{"num_hidden_layers": 8, "hidden_size": 384, "num_attention_heads": 4, "num_key_value_heads": 4, "head_dim": 96, "intermediate_size": 1024, "vocab_size": 14235, "hidden_act": "swiglu", "norm": "rmsnorm", "norm_place": "pre", "norm_eps": 1e-05, "positions": "rope", "rope_theta": 10000.0, "rope_fraction": 1.0, "qk_norm": false, "attn_scale": 0.102, "bias": "none", "tie_word_embeddings": false, "parallel_block": false, "init": "normal", "init_std_qkv": 0.0211, "init_std_o": 0.0211, "init_std_up": 0.0211, "init_std_down": 0.0, "optimizer": "soap_variant", "learning_rate": 0.00302, "beta1": 0.95, "beta2": 0.95, "weight_decay": 0.12, "lr_head": 0.00914, "max_grad_norm": 2.0, "warmup_steps": 200, "schedule": "cos", "final_lr_fraction": 0.0, "batch_tokens": 131072, "max_seq_len": 1024, "doc_mask": true, "train_tokens": 542500000, "max_steps": 4139, "dataset": "wikipedia_en"}
Each number is 50 + 12 x the weight over its row's rms, rounded and kept within 0 to 99. Layers, rows and columns count from 0. The size before them is the row's rms in percent of the matrix's.

# q: layer 3 attention query, 384x384, rms 0.0758, rows 103-127, columns 256-319
# k: layer 3 attention key, 384x384, rms 0.079, rows 103-126, columns 256-319
q103 094:35 48 20 40 50 27 47 45 63 44 41 54 44 55 53 39 72 46 38 51 49 48 38 37 24 49 46 42 43 55 51 63 62 70 68 43 55 43 38 50 64 45 46 47 46 57 59 49 64 48 37 30 18 45 50 35 37 34 43 59 48 75 50 54
k103 095:51 49 37 49 67 53 69 29 46 37 54 52 53 61 37 58 55 38 32 74 47 47 68 41 34 71 55 43 42 46 42 45 47 55 53 71 44 61 51 49 41 67 48 57 43 44 62 56 72 63 47 51 36 44 52 41 61 50 56 31 49 57 53 52
q104 089:22 48 57 62 50 63 34 55 66 48 36 61 33 38 48 36 80 68 58 25 66 72 46 32 56 56 53 46 36 38 58 48 51 60 54 51 31 45 54 42 34 42 43 55 41 64 48 34 28 43 49 34 60 62 49 47 50 56 57 60 47 54 32 61
k104 093:33 29 40 54 41 54 59 22 47 46 31 59 34 56 47 45 43 43 59 40 63 56 46 66 47 47 67 62 56 67 40 44 30 27 52 73 48 64 33 56 52 45 51 42 31 68 49 48 53 66 44 67 51 42 27 49 43 49 58 46 29 50 77 20
q105 088:59 63 32 54 40 42 32 58 48 48 47 42 58 67 47 65 78 40 59 45 55 55 63 31 42 63 44 37 45 54 42 54 37 41 51 34 33 56 56 47 57 57 59 58 47 44 74 52 46 74 19 46 68 43 53 76 41 29 67 49 57 72 40 67
k105 083:57 34 61 42 43 44 43 45 80 51 40 53 50 56 47 60 46 50 56 31 49 47 55 28 49 44 53 43 46 39 54 47 44 41 46 56 52 41 45 63 47 51 52 55 64 35 56 43 42 47 52 50 36 62 59 47 40 30 38 40 46 39 41 47
q106 089:57 31 65 54 42 47 46 38 82 67 50 48 48 51 45 30 60 38 51 31 43 33 50 40 40 52 48 59 44 52 31 55 73 73 30 52 41 60 48 51 45 44 30 50 54 53 46 41 31 73 53 36 51 36 52 40 42 42 54 48 49 34 46 59
k106 088:55 60 46 46 38 57 56 41 52 54 62 55 48 47 53 60 45 45 49 66 47 35 58 51 50 55 55 42 63 58 72 59 55 32 39 55 40 64 53 60 29 59 59 63 54 65 43 64 50 22 62 62 34 52 50 52 42 69 62 49 31 64 64 48
q107 099:63 37 49 42 44 63 44 67 34 69 65 58 51 42 35 59 45 47 60 75 46 62 61 62 57 44 59 49 42 40 40 40 48 17 42 31 54 57 58 35 49 51 64 49 40 73 30 36 64 45 48 69 41 47 46 34 58 60 21 34 45 39 43 43
k107 092:47 39 52 40 67 36 67 68 52 48 25 52 52 37 44 21 54 59 51 52 59 44 71 56 75 48 50 55 45 51 58 52 49 53 35 54 41 45 39 56 37 52 62 58 58 71 50 64 30 45 66 34 62 47 43 59 46 46 57 69 49 44 51 46
q108 087:63 42 55 39 49 56 58 60 66 40 53 62 46 53 29 48 54 57 40 56 35 52 58 47 49 47 36 60 62 51 51 49 40 30 46 67 58 45 28 55 42 26 48 50 29 66 57 68 44 46 48 66 58 58 45 51 53 48 50 41 44 28 50 47
k108 085:33 54 61 44 68 63 82 53 60 50 24 56 51 55 73 72 59 58 31 51 55 56 42 61 38 68 56 61 37 28 45 50 37 18 57 52 83 49 43 72 34 50 58 47 49 46 49 43 31 43 55 51 36 39 57 23 51 34 41 51 27 29 51 60
q109 095:37 66 34 49 39 42 37 49 39 57 70 42 89 54 56 64 28 44 30 49 63 40 50 60 61 43 49 34 54 35 33 59 69 58 55 61 50 53 67 36 73 41 54 54 69 42 36 40 43 39 50 35 39 37 49 73 45 39 62 53 65 61 68 41
k109 107:44 49 57 36 43 40 41 51 42 45 46 59 62 42 52 61 55 33 38 70 27 46 45 47 39 52 42 55 60 45 47 41 81 58 44 35 52 49 71 52 53 62 56 46 72 28 48 65 63 53 69 34 21 39 68 58 39 42 44 57 54 75 33 67
q110 090:32 63 54 61 53 45 46 37 46 58 29 24 57 61 66 49 52 51 39 47 44 58 67 75 35 47 40 56 38 44 59 54 70 63 59 47 27 58 54 33 23 36 27 36 49 55 40 56 35 43 38 63 50 56 52 38 47 55 62 39 35 56 42 66
k110 102:50 35 40 55 46 60 40 33 44 61 45 72 44 42 57 57 21 63 81 43 52 52 37 56 84 48 28 50 42 72 53 62 42 49 36 51 52 41 42 37 55 52 51 45 58 53 49 62 32 43 63 62 50 53 62 60 57 70 57 70 52 48 58 50
q111 093:26 52 49 58 40 65 31 60 57 37 44 45 62 45 29 33 62 50 80 30 55 23 46 76 42 45 46 42 60 42 21 52 64 61 38 74 41 49 50 54 39 53 45 28 54 21 48 47 40 60 48 69 47 36 30 64 43 55 39 35 52 57 55 54
k111 101:52 59 71 58 55 53 52 82 51 50 56 66 41 48 66 73 37 51 43 49 54 71 42 50 67 45 43 55 46 61 72 53 36 49 26 53 47 55 48 55 50 62 52 42 46 54 39 49 42 50 52 51 67 66 34 76 60 68 70 67 40 52 70 43
q112 094:62 72 42 53 72 33 58 50 41 58 46 60 58 59 53 56 50 43 39 71 41 57 55 65 31 60 44 37 64 40 52 47 68 46 60 52 58 52 64 51 61 55 52 22 79 53 42 45 54 39 67 35 23 34 47 47 38 40 56 52 77 60 44 46
k112 102:90 52 40 40 29 42 38 52 68 52 55 48 34 44 51 61 53 36 48 78 35 57 50 22 42 44 48 51 45 63 77 37 62 57 57 48 71 60 68 45 70 59 37 55 47 47 44 55 42 42 47 24 53 51 62 74 56 45 31 48 43 74 31 46
q113 092:54 28 44 18 57 42 48 40 60 48 59 43 54 55 26 47 44 59 28 48 53 56 51 53 34 49 67 54 53 41 66 50 42 49 54 49 48 66 54 34 58 49 38 57 46 50 62 52 43 65 57 51 78 45 34 44 40 45 45 33 52 55 60 33
k113 098:50 43 56 51 50 49 55 49 52 51 55 45 67 43 43 46 48 68 58 45 51 74 37 59 53 52 52 46 56 66 40 65 39 40 60 50 47 65 56 37 42 47 52 59 41 48 44 72 14 56 25 52 38 49 57 53 43 53 36 42 19 45 76 54
q114 099:55 61 41 66 51 48 77 45 43 25 33 46 58 56 73 38 62 75 48 71 69 39 44 63 26 43 41 67 62 65 39 56 44 50 39 55 38 56 35 65 33 55 61 63 65 59 83 66 79 68 35 62 43 41 66 34 53 54 45 70 54 41 57 45
k114 096:43 56 53 65 38 68 39 58 37 45 43 47 33 40 39 41 68 33 46 36 55 41 29 65 48 45 45 63 49 51 64 45 43 73 54 50 45 42 55 49 31 56 58 76 68 58 45 55 37 75 30 43 52 74 58 60 33 35 51 40 86 46 56 47
q115 086:48 45 42 43 39 40 29 29 37 48 56 53 52 44 56 36 64 45 26 47 38 35 41 54 39 36 53 47 44 22 61 47 66 52 62 34 63 37 62 16 34 62 62 43 43 31 46 62 52 44 50 47 39 55 33 37 66 57 51 47 41 51 33 63
k115 102:53 67 42 48 45 31 60 62 38 47 71 74 42 51 45 68 38 42 50 79 58 53 46 25 35 72 32 50 51 59 58 48 59 52 38 57 60 55 55 63 61 58 41 56 62 34 59 43 52 38 58 32 45 60 84 65 53 58 32 66 47 89 64 33
q116 097:52 48 52 53 33 63 70 67 60 53 45 37 60 46 44 51 58 54 24 31 54 41 35 55 50 40 56 67 33 51 46 50 51 49 66 43 63 61 66 70 46 36 50 69 38 71 46 68 54 35 41 60 59 38 71 40 46 51 34 43 53 52 39 46
k116 102:47 41 51 49 28 48 50 47 11 45 40 49 52 36 48 50 33 56 45 43 78 36 36 47 49 62 52 35 59 29 50 52 45 63 36 52 66 50 40 58 44 40 71 47 46 50 67 54 66 61 40 53 69 40 48 55 42 46 43 36 48 51 75 45
q117 097:58 40 67 42 39 52 26 60 44 74 71 46 34 41 49 58 26 56 67 59 58 68 64 47 54 51 55 40 47 37 65 33 39 53 52 45 48 60 45 34 55 47 48 28 47 64 41 63 61 60 62 49 61 55 60 61 55 28 53 41 45 55 51 51
k117 101:53 46 47 42 48 60 54 56 48 56 37 61 28 60 48 57 46 39 55 55 59 54 74 56 66 54 58 48 41 59 37 60 39 45 39 40 38 35 61 50 69 37 50 37 49 54 66 24 32 72 58 60 77 43 57 42 44 52 59 74 41 44 70 46
q118 096:47 58 43 52 51 67 57 57 62 61 41 43 67 54 50 57 53 51 62 35 60 66 51 47 53 41 56 67 61 51 53 33 66 65 65 67 35 48 12 33 39 50 36 40 49 32 35 40 39 46 61 53 53 74 56 63 65 55 58 52 46 44 55 59
k118 091:39 80 39 45 17 59 39 64 55 46 52 35 38 57 48 36 44 34 49 24 61 47 41 42 40 47 40 57 61 55 59 44 51 40 38 39 46 29 59 52 63 68 54 43 48 40 22 65 47 64 47 44 58 38 59 66 38 29 48 68 38 60 58 56
q119 099:23 45 48 36 35 25 53 46 55 39 42 46 62 59 41 49 65 44 51 44 36 56 46 18 42 58 24 28 65 45 66 61 37 56 52 31 55 45 46 43 56 59 44 26 56 45 42 58 59 46 57 49 43 68 38 68 40 41 34 48 71 77 40 66
k119 107:46 52 33 39 43 61 34 34 40 57 52 42 44 68 49 76 48 60 28 50 71 49 43 44 47 40 40 59 46 40 48 43 70 48 61 40 41 56 62 50 51 64 36 44 42 42 39 45 66 63 59 40 58 57 42 77 25 44 45 43 26 66 61 42
q120 103:59 68 42 23 52 34 54 56 47 35 41 69 24 51 56 56 55 33 56 59 56 39 54 49 32 53 50 42 54 66 45 44 63 35 42 67 47 61 34 53 72 54 48 29 54 63 72 69 63 39 43 37 27 48 50 65 57 45 64 30 47 59 48 65
k120 104:42 52 39 60 49 37 25 25 57 47 42 44 56 48 53 61 30 47 46 69 52 58 50 33 40 64 39 59 48 55 59 37 66 54 38 36 40 54 71 64 59 49 47 60 52 40 69 34 54 45 35 48 38 47 53 51 50 47 40 47 65 61 60 43
q121 094:36 33 23 61 43 65 53 35 61 54 49 54 38 49 32 59 51 42 51 50 49 33 51 47 34 43 32 48 55 46 83 40 57 42 60 47 35 56 40 43 47 49 50 47 57 68 60 49 53 53 43 60 48 45 44 77 58 62 57 36 28 55 67 37
k121 099:52 23 53 35 35 58 59 36 77 38 36 46 83 38 56 53 46 56 62 47 76 56 40 56 45 52 63 69 56 56 66 53 46 42 42 33 53 45 49 48 44 32 50 50 52 37 45 59 49 58 39 82 50 52 65 63 34 59 66 46 43 81 71 63
q122 100:45 48 47 73 57 24 53 58 27 53 45 43 67 51 63 64 41 45 45 71 44 58 61 56 38 63 46 74 66 62 36 38 59 46 48 55 55 26 40 43 62 67 38 68 55 39 57 47 62 48 66 44 36 47 55 45 60 27 50 59 42 55 40 51
k122 101:43 58 23 45 41 54 51 45 68 49 30 58 29 50 41 46 44 45 52 61 53 31 35 41 40 27 28 44 62 61 58 28 49 41 34 44 52 44 59 42 68 72 41 44 70 45 64 38 54 58 50 39 47 63 44 41 47 51 42 74 45 40 40 35
q123 098:37 71 54 23 60 52 46 05 61 61 49 45 58 53 35 45 46 41 45 48 64 42 40 55 47 44 39 53 47 31 58 45 46 41 48 41 44 46 45 38 51 60 50 45 63 49 48 54 68 50 52 28 47 47 45 53 43 46 43 48 48 53 60 31
k123 104:46 33 53 33 64 51 30 33 35 42 50 69 44 35 56 54 61 53 53 64 51 44 77 54 64 62 73 41 51 29 40 61 69 44 76 49 51 35 46 42 44 54 41 53 49 30 35 51 52 41 53 43 52 41 49 57 41 57 52 67 42 65 77 31
q124 109:52 40 29 53 72 44 65 39 48 61 32 47 51 41 54 34 56 39 80 21 56 37 65 77 54 47 61 38 50 50 51 56 45 52 35 57 45 58 47 38 37 66 49 35 60 56 54 48 41 42 37 37 67 54 52 32 49 51 47 52 67 18 73 53
k124 116:48 57 66 52 57 40 51 77 43 49 52 34 82 56 48 26 41 71 51 52 57 67 59 30 58 56 43 57 44 53 40 52 46 39 66 60 46 27 35 52 44 69 46 74 47 61 37 45 45 38 48 80 41 46 59 38 59 25 67 65 63 47 26 65
q125 113:40 49 47 47 39 27 19 52 37 61 51 35 25 48 48 54 51 42 52 51 51 70 48 42 58 27 36 36 67 36 62 49 44 41 52 34 59 54 38 27 61 64 56 56 59 29 42 59 52 44 46 36 47 48 44 59 43 36 51 53 63 51 29 53
k125 106:45 46 41 57 52 68 45 80 49 53 33 65 27 76 54 43 62 51 48 60 57 64 33 35 57 67 78 35 51 59 47 22 65 61 47 37 47 48 42 43 65 46 69 61 42 55 36 40 59 49 66 48 62 44 54 77 56 64 54 46 58 51 49 31
q126 107:38 43 43 30 55 56 55 51 46 49 48 61 48 32 59 37 45 61 38 47 54 61 51 65 60 33 70 35 51 32 43 45 61 58 32 43 58 59 43 47 78 75 72 54 64 57 55 78 56 61 42 59 60 67 56 48 41 42 56 41 38 55 54 59
k126 115:42 45 45 46 42 29 45 47 43 59 50 57 63 46 32 49 44 45 45 64 76 66 44 39 61 30 42 46 51 40 29 43 58 38 51 38 42 50 55 39 65 42 57 34 50 40 52 53 60 58 59 22 59 37 33 51 41 29 42 35 53 71 55 41
q127 110:47 39 75 48 38 39 34 49 56 47 68 51 59 49 36 50 70 30 49 54 58 55 51 71 27 56 51 57 56 67 68 40 67 63 55 53 57 48 59 62 68 63 32 47 51 41 58 46 47 65 68 53 73 48 46 56 51 40 49 53 51 52 39 38